Each number is 128 + 24 x the weight over its row's rms, rounded and kept within 0 to 255. Layers, rows and columns count from 0. The size above them is the row's rms in percent of the matrix's.

# layer 8 MLP down (transposed), 768x192, rms 0.313, rows 397-465, columns 0-47
size [ 95 104  91  99 104 102 104 107 105 103  78 107  91 100  99  88  91  88 106 111 107 127 115 102  97  98 102 105  90 102  91 102  92 100 113  91  89  93  94  97  89 101 108 104 100  94 103 109 106 107 103  87  95  97  92 109  94 109 104  97  96 108  92 102 102 103  99 103  99]
[[140 122 105 126 103 157 152 114 122 120  99 133 121 123 148  83 127 133 137 124 176 121 148 109 150  92 107 134 139 136 147 193 153 133 171 119 124 172 145 132 101 160 125 111 177 111 144 113]
 [114 125 111 119 135 118 120 107 151 166 140 151  91 138  79 108 143 151 142 168 105 132 112 147 126 165 174 119 131 147 125 123 106 154 103  90 120 132 122  81 113 113 126 133 136 142  96 142]
 [ 87 118 173 127 113 114 130 166 105 169 147 160 153 170 180 104 115 101 111 107 135 130 117 121 129 108  81 159 143 136 144 156 121  74  93 109 149  90 119 120 136 142 150  98 129 115 114 153]
 [169 122 110 167 128 152 128 100 116 113 123 145 184 157 129 145 111 155 100 169 137 146 144 145 133 139 126 137 133 169 152 128  87 161 109  81 105 122 126 164 123 125 132 111 106 134 113 133]
 [148 136 114 156 116 114 148 158 135  96 122 115 131 138 146 210  96 102 107 147 121 124 131 140 157 140 143 165  95 142 106 136 145 131 135 100 140 120 152 127  79 132  87 164 116 107 143 139]
 [161 132 106 163  92 124 151 119 134 118 132 100 118 132 126 131 105 126 151  60 119 150 138 125  86 111 129 120 132 159 149 137 131 129 105 150 120 141 162 151 146 133 102  69  97  90 144  93]
 [129 103 103  75 139 152 176 197 152  98 160 170 149 143 127 132 101 103 139 141 102 124 105 142 142 152 138 122 131 142 136 156 155 142 129 124 143  99 100 118 114 134 123 164 106 124 132 182]
 [150 146 103 194 127 150 120 111 111 143 145 159  78 132 143 177 125 132 171 118 118  97 117 151 131 116 104 103 132  91 150 113 131 135 123 116  68  82 122 120 142 138  83 141  92 139 174 144]
 [167 145  77 122 139 123 134 107 127  93 143 112  77 129 124 129 136 128 121 110 173  98 166 166  84 162 109 147 127 121 118 148 140 128 122  77 114 130 136 139 133 128 134 115 150 114  98 124]
 [149 187 138  53 129 137 163  92 121 147 121 109 117  96 153 112 156 166 106 136 120 135 159 100 107 154 115 143 156 150 101 186 131 145  88 123 105 117  81 123 108 101 167 115 114 123 124 154]
 [140  87 146 134 113 134 134 145 132 134 145 101 147 158 118 128 115 102 185 157 111 143 150 134 126 117 129  99 145 143 135  91 108 118 148 129 159 160 118 127 138 139 166  98  81 134  98 112]
 [125  96 151 149 126 136  96 136 118 125 150 103 107  95 149 107 126 133 118 116 106 117 148 121 104 137  95 141  74  88 115  75 157 106 116 164 168 133 117 120 100 134 137 122 109 105 177  87]
 [119 118 139 145 133 134  84 108 138 112 168 143 120 129 104 124 117 118 119  89 178 111 125 144 106 133 116 160 124  85 100 104 157 153 157 142 123 115  97 169  73  90 148 115  95 133 125 141]
 [135 134 130 103 110 120 109  91 156 123  84 139 129 155 103 145 131 120 111 140 128 161 117 144 110 142 162 136 116 107 131 105 150 116 111 110 120 132 151 116 151 158 139 124 163 130 181  97]
 [116  92 123 124  88 141 111 130 126 115 137 133  75 147 119 114 136 134 128 117 100 108 135  99 148  86 136 131 119 129 148 139 134 158 133  79 116 118 145 109 140 137 132 114 168 156 128 187]
 [130 118 127 139 156 107  98 128  96 114 156 142 142 175 148 159 143 124 150 133 124 166 169 144 107 104 138 177 158 165 112 143 140 113 126 120 177 161 139 118 128 146 130 161 116 134 106 112]
 [115 138 142 125 122 127 131 107 121 108 141 116 120 154 157 105 140 113 127 137 127 159 130 168 120 131 126 112 111 120 119 134 121 131 105  94  93 124 191 137 133 143 125 126 156  74  97 154]
 [127 127 105 125 115 117 114 106 164 113 130  89 167  91 115 102 142 151  93  80  99 117 119 124 141 148 115 138 160 140 121 157  98 151 136 141 130 112  98 138 161 141 102 121 102 106 112 155]
 [ 97 100  80 136 106 130 118 136 110 130  88  93 130 108 115 123 149 138 145 138 140  38  87 139 173 170 137 136 175 116 149 135 122 146  66 162 106 115 103 166 127 115 136  91 118 126 121 112]
 [ 70 143 112 162 158 136 141 121 113 115 107 163  94 139 107 143 157  80 109 119 106 135 164 157  96 127 111 100 157  89 143 101 117 121 121 104 135 122 116 146 118 130 131 124 134 149 127  78]
 [148 111 143 115  81 120 142 140 102  89  78 103 136 204 152 128 123  87 117 121 118 111 104 158 171 109 135  90  88  89  83 114 141 147 156 108 125 142 123 142 131 128 160 112 120 159 151 104]
 [ 72 110  98 131  96 122 144 133 177  98 110 159 150 153  89  99 134 152 124  89  93 136 139 149 114 132 125 140 144 104 100  98 129 158 134 159 159 130 115 129 142 119 121 152 118 131 162 130]
 [174 122 118 142 110 141 123 114  92 129 120 103 148 119 141 125 105 151  95 168 123 120 128 151 143 138 133 167 117 144 100 122  91  89 132 132 149 141 136 113 129 139 127 114 160 155 120 116]
 [130 149 139 149 128 142  99 129 135 130 135 131 130 149 100 155 137 134  98 145 108 126  96 119 142 107  83  83 119 148 157 163 120 124 158 129 128 125 146 113 165 112 133 126 117 131 111 149]
 [123 131 100 138 130 170 125 168 158 183 134 164 124 119 142 138 136 148 158 133 206 150 149 192 138 126 115 157 112 163 138 141 110 109 129 138 154 108 131 125 109 109 124 113 129 157 119 121]
 [150 177  95 129 115 128 156 133 126 151 121 112 116 167 116 142 147 172 150 110 165 108 136 128 100 123  90 151 108 146 121 169 112 127 122 130 123  80 146 138 122  85  99 198 154 121  99 118]
 [134 113 139 123  95 143 135 131 120 125 122 134 107 128 105  88 138 160 146 115 137 148  91 163 134 119 152  97 102 140 121 119 152  85 147  80 140  87 120  91 158 140 140  64 117 140 122  68]
 [111 106 154 131 152 148 176 151  97  94 127 109 150 100 142  99 124 101 162 100 126 147 126 110 115 121 118  65 100 134 121 113 157 108 174 123  93 125 156 145 112 176 125 133 113 116 109 135]
 [111 117 104 107 100 199 124 126  88 138 147 147 133 132 163 136 160 157 131 136 135 124  99 118 151 121 143 155 104 123 127 159  93 126  89 106 129 132 118 134  92  82 170 114 143  83 156 136]
 [113 163  72 105 145 149 199 143 133  90 112 121 159  82 121 130 121 147 124 104 115 138  97 100 145 118 125 106 160  86 149 121 134 109 108  94 183 159 130 143 108 112 153 162 100 124  75 102]
 [106 167  83 110 140 112 126 114 176 111 156 133 149 165  85 148 139 115 138 151 130 157 131 117 110 133 106 133 107 131 103 105  86 116  97 181  75 131 100 156 135 115 133 146 145 132 112 156]
 [166 146 141  97 113 124 136 170 141 112  98 159 180 114 177 134 153 133 108 113 105 130 161 108 140 158  75 173 119 118 150 181 125 125 102 135  97 143 156 136  96 129 116 116  78  98 118 137]
 [120 131 108 149 147 136 139 131 150 150 112 148 153 120 137  94 154 149 123 108 142  94 138 150 160 140 109  93 142 150 133 133 152  98 101 110 143 131 108 138 160 147 169 146 156 135 114 163]
 [126  92 111  96 126 133 116 152 163 114 120  92 141 112 127 142 129 125 117  92 158 107 125 153 140 158 123 145  65 143 132 132 138 128 106  90 113 105 160  94 170 142 140 151 102 134 149 190]
 [117 117 121 133 102 147 152 149 130 113 121 149 144 133 133 113 176 147 115 116 132 155 134 200 148 125 137 113 113 138 146 173  83 153 102 150 122 141 137 128 108 109 106 167 119 121  79 117]
 [188 123  64 113  97 146 158 124 114  88 123 102 158 116 126 109 134 190 164 150 161 166 113 107 106 123 168 114 121  94  92 122  99 136 125 142 149  81 129 111  83 108  86 132 151 115  87 144]
 [107 125  96 127  93 116 141 161 146 140 125 134 152 142 136 133 122 109 104 109 115 142 108 172 144 144 161  81 115 131  97 129 105 116 149 142 166 182 115 147 138 116 105 122  79  80 139 128]
 [110 131 159 167  88 161 143 138 158 148 118 112 164 126  99  98  96 135 106 128 117 106 129 142 107 148 122 138 140 169 107 144 124 153 160  97 145 132 142 146 101 127 113 161 133 129 114 156]
 [147 106  98 114 135 161 173 131 120 124 144 153 102 106 105 158 171 104 106  99  97 106 112 125 100 156 127 144 142  68 110 161 100 131 145 117 157 122 176 140 107 115 142 109 135 110  72 134]
 [132 117 159 119 137 113 153 113 150 152 116 124  74 149 122  79 122 133 154 141 146  78 121 133 142 115 196  83 131 125 123  84 129 158 156 149 135 129 131 149 108 180 159 119  88 154 111 133]
 [153 129 106 142 123 143 121 137  98 163 134 121 116 138 167 120  79 129 155 146 147 112 108  99 161 136 174 157  76 100 121 133 117 177 110 137 147  96 130 127 143 113 124 111 152 116 105 139]
 [122  78 160 110 120 122 135  98 138 130 131 145 163 130 113 106 108 145 108 164 115 100 120 156 180 185 103 124 142 166 120 126 106 151  88 113 141 119 115 151  89 133 154 163 148 125  88 138]
 [ 80 107 124 138  73 168 131 113 122 131  93 117  90 139 137 149 135  82 167 105 142 106 128 109 125 161 121 104 115 167 161 130 121 163 118 111 145 124 152  96  86 141 140 111 143 119 186 122]
 [167 130  79  95 142 137 110 132 134  94 146 152 125 123  92  97 114 120 114 156 117 145 141 137 161 108 125 124 143 126  98 147 155  93 144 135 125 117  91 110 123 150 115 127 105 153 134 109]
 [132 184 108 126 108 129 146 111 155 101 101 112  99 150 111 113 160  99 141 151 143  61 150 156 133 168  79 127 129 121 107 136 135 113 137 115 142 133 137 174 136 143  92  89 115 152 122 125]
 [133 165  74 125 129 139 132  95 130 162 118 123 178 154 162 107 147 156 132 110 146 144 150 163 139 144 115 105 151 118 110 140 123 131 122 141  85 142 137 134 161 135 127 118 148 146 114  94]
 [148 108 130 155 164 101 137 168 111  91 147 152 122 110 126 137 125 158 133 118 119  95 141  93 140 112 129 181 171 124 130  99 151 145 143 100 145 176 103 103 104 103 138 141 100 150  59  91]
 [ 95 151 123 126 148 121 128 114 118 115 139 124 163 105  93 127 152 142 116 164 118 120 131 160 119 162 117 119 105 118 144 124 129 156 151 162  80 130 125 129 142 122 172 147 122 172 144 128]
 [115  97 117 134 123 152 124 157 118 150 152 137 121 132 113 152 167 147 106  87 157 150 150  86 173 110 117 150 140 119 152 133 129 114 114 103 143 112 127 121 154 145 109 139 147  80 154 122]
 [154  93 125 136 114 156 126  84 159 123 119 143 127 116 130 152  88 135 121 120 116 134 106 122 105 114  97 136 154 139 124 131 129 128 127 121 110 145 100 123 131 142 164 112 118 101 118 186]
 [115 118 103 110 108 128  93  95 137  75 136 144 116 144 126 146 115 103 135 154 117 132 150  67 152 110 173 155 131 152  80 133 126  97 127 127  93 118 169 136 105 121 115 113 120 171 127 132]
 [133 135 109 132 146 121 155  98  98 114 124 151 156 114 152 134 137 142  96 163 128  85 165 132 139 140 115 168 149 152 111 157 112 178 129 134 147 116 132 119 118 121 155 101 107 116 130 151]
 [166 103 130 148 123 127 175 132 103 169 141 132 108 139 142 149 140 120  91 136 129 129 132 115 119 141 144 139 140 131 117 149 152 128 158 123 142 120 127 119 134 151 115 156 127  78 134 117]
 [ 92  45 131 153 126 118 129 136  92 128 119  94  69 156 138 113 131 157 135 138 151 108 118 124  99 153 132 119 120 116 120 184 128 104 138 117 151  90 133 128 147 135 126 129 112 142  99 143]
 [122 128 143 107 169 128 142 119 129 180  91 122 158 123 136 132 134 130 115 140 102  84 108 126  89 108 141 143 124 120 139 153 114 109  88 105 137 167 138 135 128 129 142 184 194 115 109 116]
 [172 161 134 120 153 117 146 128 117 131 156  91 125 127 140 134 109 137 131 141  95  59 163 106 133 126 113 128 121 117 141 133  72 117 101 128 130 122 108 126 136 177 123 153 146 129 161 127]
 [128 116 125 183 109 115 144 130 121 148 104 142  89 116  79 133 103 153 128 128 138 142 142  93 129 131  97 128 142 134 137 114 145 124 142  94 129 106 101 113  81 104 130 144 135 131 116 140]
 [105 143 126 123 147 118 143 131 174 122 164 115 131 121 160 134 102 161 123  77 138 192 117 162 139 125 108 118  96 168 106 141 111 146 144  99  64 138 111 121 121  47 133 109 108 113  99 144]
 [102  75 120 156 146 107 107 133 122 139 116 139 132 121  92 143 137 165 123 113 152 131 141 114 150 160 130 148 127 169 120 122 119 122 121 154 118 188 126 111 128 140 155 148  94 128 116 126]
 [110 128  85 143 150 102 100 134  97 118 121 153 129 125 159 143 142 149  90 126 135  86 135 135 149 107 150 143 114  82 146 131 148 110 124 165  96  92 126 148 144 109 154 123 120 112 139 149]
 [130 151 109 135  99 147 140 140 103 149 122 125 176 119 107 103 117  98 131 108 155 115 128 137 158 125 128 162 126 104 121 144 148 145 154 107 135  94 127 131 139 139 142 116 157  62 110 124]
 [112 114 132 155 118 112 129 145 131 149 176 136 156 116 125  98 150 144 182 117 116 136 141  76 130 114 117 173 109 106 132 147 163 136 133 137 102 109 109 178 135 121  87 153 133  89  98 194]
 [125  99 145 146 107 138 100 110 148 140  86 110 104 127 157 101 158 129 115 126 101 117 165 166 145 139 151 130 168 151 113  97 137 122 118 110 118 135 131 131 135 129 151 135 133 117 129 108]
 [124 147  69 125 134 115 118 127 108 100 110 126 115 147 103 135 160 189 155 119  99 171 157 125 123 143 102 142 122 151 133 138 120 138 159 118 151 159 181 166 128 104 154 116 144 147 120 138]
 [112 107 140 104 101 133 167 138 130 161 117 104 111 179  98 137 149 140 115 122 129 111  89 110 144 113 147  97 128 148 116 123 121 119 126  92 165 155 158  96 100 130 182 148 146 100 129 111]
 [130 108 126 145 161 136 127 108  74 142 137 136 106 139 106 114 102 105  74 159 109 125 139 114 120 150  67 123 144 136  99 132 106 141 147 131  96 112 129 110 150 152  71 129 118 119 167 138]
 [115 141 127 179 125 124  92 116 110 175 139 150 161 129 162  88 135 105 146 114 174 130 127 125 171 119 130 131 126 114 128 131 151 126  94  73 128 139 139 148 140 121 112 135 120 139 130  67]
 [103 162 103 127 195 130 100 128 100 121 125 133 152 140 140 175 128 172 130 109 104 137 158 130 115 137 108 169 135 147 118 146 116 116 188 139 168 112 122 152  88  96 145 104 124 156 164 132]
 [149 151 152 133 100 160 162 151 120 131 128 125 110 135  88  96 134 151 122 106 118 140  63 134 180 131 113 162 137 126  88 115 174 129 119 136 109  77 129 131 127 105 143  84 119 100 126 145]]
# layer 8 MLP up, 768x192, rms 0.18, rows 398-466, columns 0-47
size [106  85 108 104 103 103 103 105 104  82 103  96  96  99  93  94  88 103 102 102 209 105  99 103 103 105 106  98 102  94  89  92 103 105  93  95  94  97  91  88  97 103 101 107  96  94  95 101 104 102  89  98  96  89 106  89 104  99  90  98 102 103 103  97  99 105  95  97 102]
[[125 144 196 123 122  83 149 116  90 124 138 141 147 144 110 140 119 135 130 125 123 134 158 124 111 192 130 107  57 122 133 163 108 116 134 127 103 118 150 129  60 129 124 127 123 158 138 106]
 [168 174 112 122 123 151  95  90 176 107 131 139 100  99  84 109 184 117 111 157 149 104 108 139  81 135 149 131 108 135 129 135 135 114 160 143  86 181 160 150 111 127 123 159 159  89 130 122]
 [140 104 119 142 146 127 126 119 112 128  93 125 131 116 100 116 132 116 173 160 132 136 146 127  74 149 111  99 156 126 149 131 120 163 126 130 130  97 144 130 102 110 175 119 113  63 134 129]
 [ 87 145 157 143 114 142 138 162 143 104 144 168 130 138 158 127 140  99 152 144 113 117 148 138 142 140 146 107 119 157 129 144 145 116 120 133 149 105 102  96 150  95 134 151 153 142 113 113]
 [178 136 138 125  99  81 169 131 117 147 159  75  98 117 109 147 116 108 123 131 130 169 112 134  85 136 127 114 104 144 103  79 174 139 111 136 128 108 143  94 147 139 123 170 137 133 125 110]
 [137 130 128 136  90 167 166 117 104 124 127 121 133 110 184 113 101 119 157 127 128 151 128 141 107 143 148 140 148 138 101 118 100 130 113 113 136 117 120 162  88 113 148 117  79 138  66 158]
 [147 138 142 132 104 149 179 132 112 100 112 153 162 117 160 143 132 111 117 148 143 126 127 139  92  85 111 156 161 160 113 136  88 127 123 115  88 132 143 114 110 132 161 144 128 132  98 155]
 [137  86 103 140 160 156  97  81  93 145  72 136 117 125  96 168 100 158 171 117 153  83 129 108 104 130 138  91 134 111 107 103  92 128 127 112 141 108 142 151 140 108 131 135 133  85 131 131]
 [113 156 154 133 113  72 143 166 152 134 144 104 133 100 102  80 156  84 160 147 168 146  80 136 133 166 128 102 112 116 119 137 156 110 154 118 140  68  98 142 147 156 169 124  81 110 161 133]
 [139 154 129 133 182 121 159  95 114 107 136 155  76  98 101 142 112 126  78  75 150  55 116  94 125 113 100 157 117 141 147 180 148 115 103 117 115 122 109 135 107 148 110 113 138 127 137 106]
 [ 94 146 109 110 138 129 144 118  78 129 120 124  74 146 161 121 143 142 145 126 121 161 143 116 109 123 119 138 139 178 123 108 105  79 137 134 131 100 158 139 157 137 143 133 126 131 101  94]
 [129 114 160 151 121  98 115 111  93 104 167 132 131 141  86 102 113 136 108 132 147 138 125  96 134 140 125 123 118 116 143 133  79 136 129 133  95 118 112 144 116 161 146 154 101 125 144 128]
 [109 140 132 125 164 164 113 177 124 102 114 118  91 146 133 106 128 136 130 132 109 163 116 138 129 172 119 137 139 134 115 115  89 106 124 115 131  83 139  95 104  87 103  71 120 128  93 141]
 [150 137 134 150 185 140 109 137 136 168 124 108 101 132 104 112 174  81  99 116 141 141 142 153 131 157 166 141 136 105 126 105  83 125 101 111 123 141 167  99 111  80 112 132 147 164 139  86]
 [159 143 104 137 178 134 146 141 144 161 118 115 139 131 165 135 123 150  97 135 156  97 111 145 133 145 150 165 118 150 133 121 161 122 124 126 102 184 109 122 150 119  96 151 116 113 132 101]
 [175 168 137  95 102 155 129 134 128  88 101 140 102 121  94  81  98 204 141  85 124 158 156 145 131 150 157 141 147 149 166 107 159  86 156 171 117  76 123 137 109 126 170 111 127 170 153 110]
 [163 133 176 164 103 116 125 122 151 135 134 172 128  96 104  84 116 121 127 174 149 180 138 121 167 117 151 136 109 127 148 161 156 113 132 146 122 103 122 127 173 175 193 193 148 107  89 104]
 [106 126 127 120  86 114 105 102 154 146  99 106 130 117  80  80  62 185 107 133 194  90 138 125 125 133 175 117 120 108 149 123 119 109 134 117 141 140 120 168 157 114 131 108 141 108 128 140]
 [124 128 146 121  91 150  83 143 140 109 166 158 145 110 142  92 154 113 193 138 150 121 155 139 111 125 142  95 140 118 133  92 134 158 119 116 137 123 103 113 137 159 120 153 140 126 107  86]
 [105 134 124 137 131 113  97 111 130 172  69 135 125 128 167 115 146 128 145 139 139  94 115 115  78 154 147 128 114 123 143 108 149 144 148 144 136 148  93 134 132 110 120 140 120 143  94 131]
 [141 153 165 153 151 135 134 118 155 117 105 172 146 136 104 104 131 158 157 102  95 106 130 134 133 162 101 123 121 121 119 108 102 159 122 168 167 147 133 146 142 141 147 188 127 125 168 114]
 [119 134 137 135 127 127 134 127 150 130 127 160 146 156 130 107 124 113  99 122 124 137 143 117  98  66 119  96 141 168 128 113 125 100 119 125 127 145 153 129 146 108 115 145 135 116 110 144]
 [ 95 113 125 105 134  89 119  99 184 140 126 116 115  86 109 167 168 158 149 147 103 145  68 126 126 128 169 128  92 139 154 108  65 151 173  99 119 125 134 123 103 107 147 106 130 150  90 119]
 [117 110 122  79 147 138 162 129 119 138 100 166  69 162 147 120 115 152 138 152 123 117 109 120 162 119 116 100 180 145 105  92 117 122 126 149 131  87 148 123 165 191 139 118 122  85 125 125]
 [144 148 140 124 149 174 142  82 123 117 118 153 102 171 112  83 118 157 139  71 117 171 119 145 117 124 157  90 139 114 145 142 109 108 138 136 132 120 128 101 121 112 148 101 141 166 141 129]
 [106 139 124 118 126 164 173 139 150 159 183 159 157 102 123 119 120  57 136 124 165 159 147 152 120 126 128 128 111  91 138 143 114 116 153  84 114 141 117 137 136 127 108 159 141 131 179 140]
 [106 109  95 107 125 182 147 131 119 143  87 139 111 119 161 134 156 109 117 161 114  95 151  72 112 106  93 135 116 132 101 154  81 101 108 138 122 153 115 135 117 102 149 148 142 130 116 148]
 [132 126 124 157 132 106  97 157 151 163 146  84 117 142 143 115 107 101 119 128 148 133 145 162 127 129 162 163  97 151 135 119 148  99 107 169 161 155 122 146 117 156 154 126 149 163  94 108]
 [133 144 127 126 177 128  97 120 130 148 138 116 134 114 119 146 100 180 125 146  92 104 113  99  93 129 128 115 138 130 162 127 163 128  88  71 100 130 161 107 115 142 123 134  99 147 109  96]
 [ 93 142 172 179 130 156 126 164 183 148  96 155 116 166 129  81 129 142 146 103 149 101 146 141 147 125 136 105 145 137 100 147 150  89 112 145  82 159  81 149 126 120 134 135  89  82 143 145]
 [103  95 120 168 111 133 124 117 145 139 139 105 111 141 106 102 147 154 103 110 213 123 106 124 105 107 163  82 127 148  92 110 121 122 109 108 158 121 148 127 154 120 126 125 172 137  99 100]
 [157 124 132 118 142 143  84  83 159  89  96 100 144 121  89 131 131 105 151 152 130 147 116 133 123 150 158 128 125 116 138 124  87 105 162 131 117 153 141  87 122 134 119  98  97 118 118 102]
 [108 124 126  92 187 133 116 134 128 127 112 102 152 169 161  97 117 173 130 144 160 106 123 114 142 165 122 112 115 139 145 149 103 132 158 162 108 114 172 104 108 155 142 157  99 132 130  86]
 [119 102  82 123 143  92 139  98 147  78  93  93  99  93 129 115 103 163  92 111 168 173 105 159 130 109 153 126 132  86 158  88 152 115 128  97 111 142 151 113 111 141 125 138 106 122 158 135]
 [125 164 153 111 106 124  77  91 112 177 146 148 140 112  97  95  98 139  97 103 157 120 147 141 110 159 135 104 149 135 119 123 180 149 123 141 172 131 101  93 161 176 144  99 148 118 138  92]
 [123 136 135 151 142 156 101 135 140  93  98  98 101 110 111  98 139 171 115 129 151 137 135 108 127 155 155 168 118 149 133 117 143 144 117  93  97  94 148 129  84 130 157 142 145 145  98  81]
 [126 181 133 142  95 151 139 114 132 118 115 120  73 116 133 144 137 148 135 144 125 123 150 107 128 145 118 164 145 104 181 139 152 145 160 113 137 119 147 123 151 111 156  88 120 115 160  91]
 [110 156  71 158  95 144 127 122 141 181 146 137 141 114 104 127 120 207 168 149 122 176 130 150 109 124 136 107  91 165 170 134 144 132 126 111 137 129 124 137 149 132 134  94 106 157 117 145]
 [118 144 143 129 132 156 168 138 190 152 127 121 105 156 132 121 144 106 131 152 157 152 161 130  71 130 112  92  94 144 151  81 118 151 115 124 109 179 131 102 143 130 118 163 174 119 122 103]
 [141 158 137 146 107  91 166 137 128 158 101  84 105  88 113 153 136 123 136  90 107 161 128 125 100 126 116 132 125 121 119 119 138 148 132 142  96  96 141 110 102 148 164 138 150 119 103 129]
 [ 88 110 120 109 125 118 149 109 167 104 149 126 127 123 150 137  71 159 138 127 168 132 158  81 134 138  87 137 173 106 119 119 142 122 153 127 151 102 116 131 115 110 186 145 159 113 119 148]
 [157 143  87 109 109 143 171 113 147 142 121 154 126 143 126 127 107 154 124 119 142 133  90 183 128 171 116 101 170 185 108 112 120 139 132 116 165 100  96 103 110 142 134 130 102 134 130 117]
 [121 101 156 115 114 124 115 136 138 123 145 157 142 126 156 140  83 116  71 148 133 105 120 142 143 142 146 113  97 100 149 132 191  67 151  93 142 131 157 134 103 115  90 166 119 127 149 133]
 [139 126 147 158  84 122 157 159 136 164 155 138 132 164 138 131  87  87 151 148 111 113 118 113 142 121 140 155 170 159 125 152 105 153 165  90 138 148 159 104 128 105  84 107 151  65  98 147]
 [122 112 117 150 156 107 147 136 174 100 172 116 126 126  89 108 103 160 135 138  94  72 143 115 128 137 185  95  80 110 139 151 113 163 134 146 110  96 140 110 154 102 132 126 129 167 137  98]
 [132 146  88 114 138 139 139 143 140 153 105 122 154 162 116 102 138 101 128 144 104 116  98 171 144 127 142 122 140 183 116 134 157 125 112 110 112 140 152 133 140 129 119 110 153 125 109 155]
 [146 149 136 144 138 163 114 143 113 129 117 102  90 135 198 115 101  89  99 113 131 149  98 158 131 131 176 167 134 175 136 119 119 143 146 121 158 147 101 111 173 110  96 156  79 117 120  95]
 [101 111 140 143 136 105 126 114 111 161 147 130 162 145  99 191 144 152 112 152 101 116 103 122 112 112 169 152 169 161 119 134 145 113 114 139 114 148 107 106 133 138 110 135 116 103 113 115]
 [131  85 151  93 128 104 115 127 125  87  95 123 149 129 129 106 130 142 165 133 155 141 109 135 111  96 156 160 144 139 112 116 125  99 124 143  58 139 151 147 139 119 152 157 141 122  83 118]
 [134 108  95 104 107 141 157  83 157 125 115 133 147 134 136 125 107 115 102 154 120 145 128 119 116 126 156 146 162 121 129 113  83 136 203 137  73 137 122 136 168 132 138 139 148 146 111 129]
 [ 91 127 137  91 129  47 115 160 133 128 122 132 125 149 110 154 108 137 175 126 118 133 146 120  90 123 138 125 104 123 167 109 129 102 132 140 143  93 101 145 129 131 138 142 126 130 133 113]
 [131 124 132 138 107 115 141 108 128  99 114 119 174 101 100  85 108 148 143 185 132 185  71 143 129 123 122 157 130  99 133 156  74 159 133 118 117 141 198 147 154 133 187 133 148 153  99 118]
 [144 121 111 124  84  92 139 152 137 127  93  93 102 154  96 133 121 182 131 169 138  90 107 164 183 115 145 138 111 108 106 135 142 161 106 163  95 118 122 105 180 165 116  99  85 104 107 156]
 [108 126 142 138 113  86 131 120 129 171 137 174  90 119 152 136 106 109 119 160 118 111 125 138 112 107 114 162 139  97 175 126 166 148 139  94  79 152 172  93 131 114 165 157 134 173 135  93]
 [119 132 114  68 126  96 186 122 147 132 126 113 176 138 114  92 112 110 103 144 136 121 113 121 118 146 154 120 147 100 149 135 133 115 131 181 120  95  87 139 148 100 128 162 149 101  73 143]
 [122 107 177 151 142 143  95 139  90 127  88 121  97 133 102  99 129 100 143 140  82 122 128 138  89 166  99 140  87  97 125 118 127 125 136 136  74 142 159 183 121 153 146 141 121 105 162 123]
 [136 130 187 118 135 138 144  91 113 119  80 182 125 108 114 134  79 150 154 109 119 122 106 127 165 138 104 125 119  97 164 124 134 138 133  88 120 104 146 125 117 146 111 124 142 131 120 135]
 [125 128 148 114 140  97 127  94 136 109 114 181 116 104 131 141 132 164 125 130 104 121 137  96 145 104  83 156 127 167  97 121  90  78 130 145 133 111 127 120 128 137 143 166 117 110 135 112]
 [130  86 186 155 138 122 178 164 158 107 147 119 109 119 111 142 166  92 188 141 131 132 159 150  99 139 119 105 115 142 103 134 139 124 107  98 133 147 146 135  83 161 122 146 145 122  66 132]
 [115 109 141 109 140  96 132 113  95 125 113 116 118 127  83 114 156 138 112 131 119 131 144 123 142 184 157 118 124 131 119 147 126 144 121 171 112 130  83 119 166 142 185 138 125 162 110  96]
 [104 135 159 156 125 116  83 150 126 138 131 146 141 123 138 111 157 158  94 157 126 114 100 146 122 117 132 159 193 124 170 104 113 112 121 138 169 138 130 120 108 120 139  87 165 139 111 155]
 [117 123 141 126 163 165 151  92 140 116 139 165 115  91 145 105 140 136 153 129 119 136 157 131 150 109 127 118 109 113 111 164 126 109 140 133 131 103 169  99 117 125  94  94 129 115  94 156]
 [119 110 102 140  72  95 101 142 116 158  90 130 148 137 132 157  94 102 127 106 174  88 111 131 139 112 108 177 128 140 124 133 119  93 146 113 116 111 101 164 172 102  99 162 128  98 103 112]
 [141 118 118  96 138 145 149  98 143 122  90 127  87 178 149 101 165 123 129 123 124  86  85 142 131 102 128 148 122 136 103  81 109 147 156 141 130 127 147 145 149 107 113 119 115 115 102 129]
 [106 126 139 121 179 104 131 113 114 133 144 110 116 132 139 114 124 136 209 136 193  98 141 106 108  99 104 146 123 105 141 159 153 114 165 101 131 108 151 107  89 123  98  97 130 119 151 121]
 [129 131 151 134 112 114 122 164 102 116 105 187 158 117 136  99 160 125 116 156 155  82 133 139 132  98 121 107 128 125 145 129 106  80 108 104 128 104 170 128 116 168 105 166 141 153  83 132]
 [132 138 144 119 124 125 119 117 113 125 145 150 149 152 122 118 111 162 143 136 102 152  63 146 125 170 132 111 157 128  91  88  83  89 119 160 143 133 163 109 170 183 135 106 130 113 139 146]
 [101  71 104 145  97 118 170 124 136 149 126 122 169 103 119 153 144 177 128 147 116  97 132 141 150 132 122 116 125 121 154 113 118 115 124 142 130 131 122 120 116 151 117 164 162 116 147 129]
 [111 117 132  98  92 177 147 123 125 168 133 133 157 120  73 165 159 136 140 123 118 112 126 120 143 120 122 157 159 100 154 115 128 147 110 132  93 170 181 154 115 105 162 122 137 103  96 117]]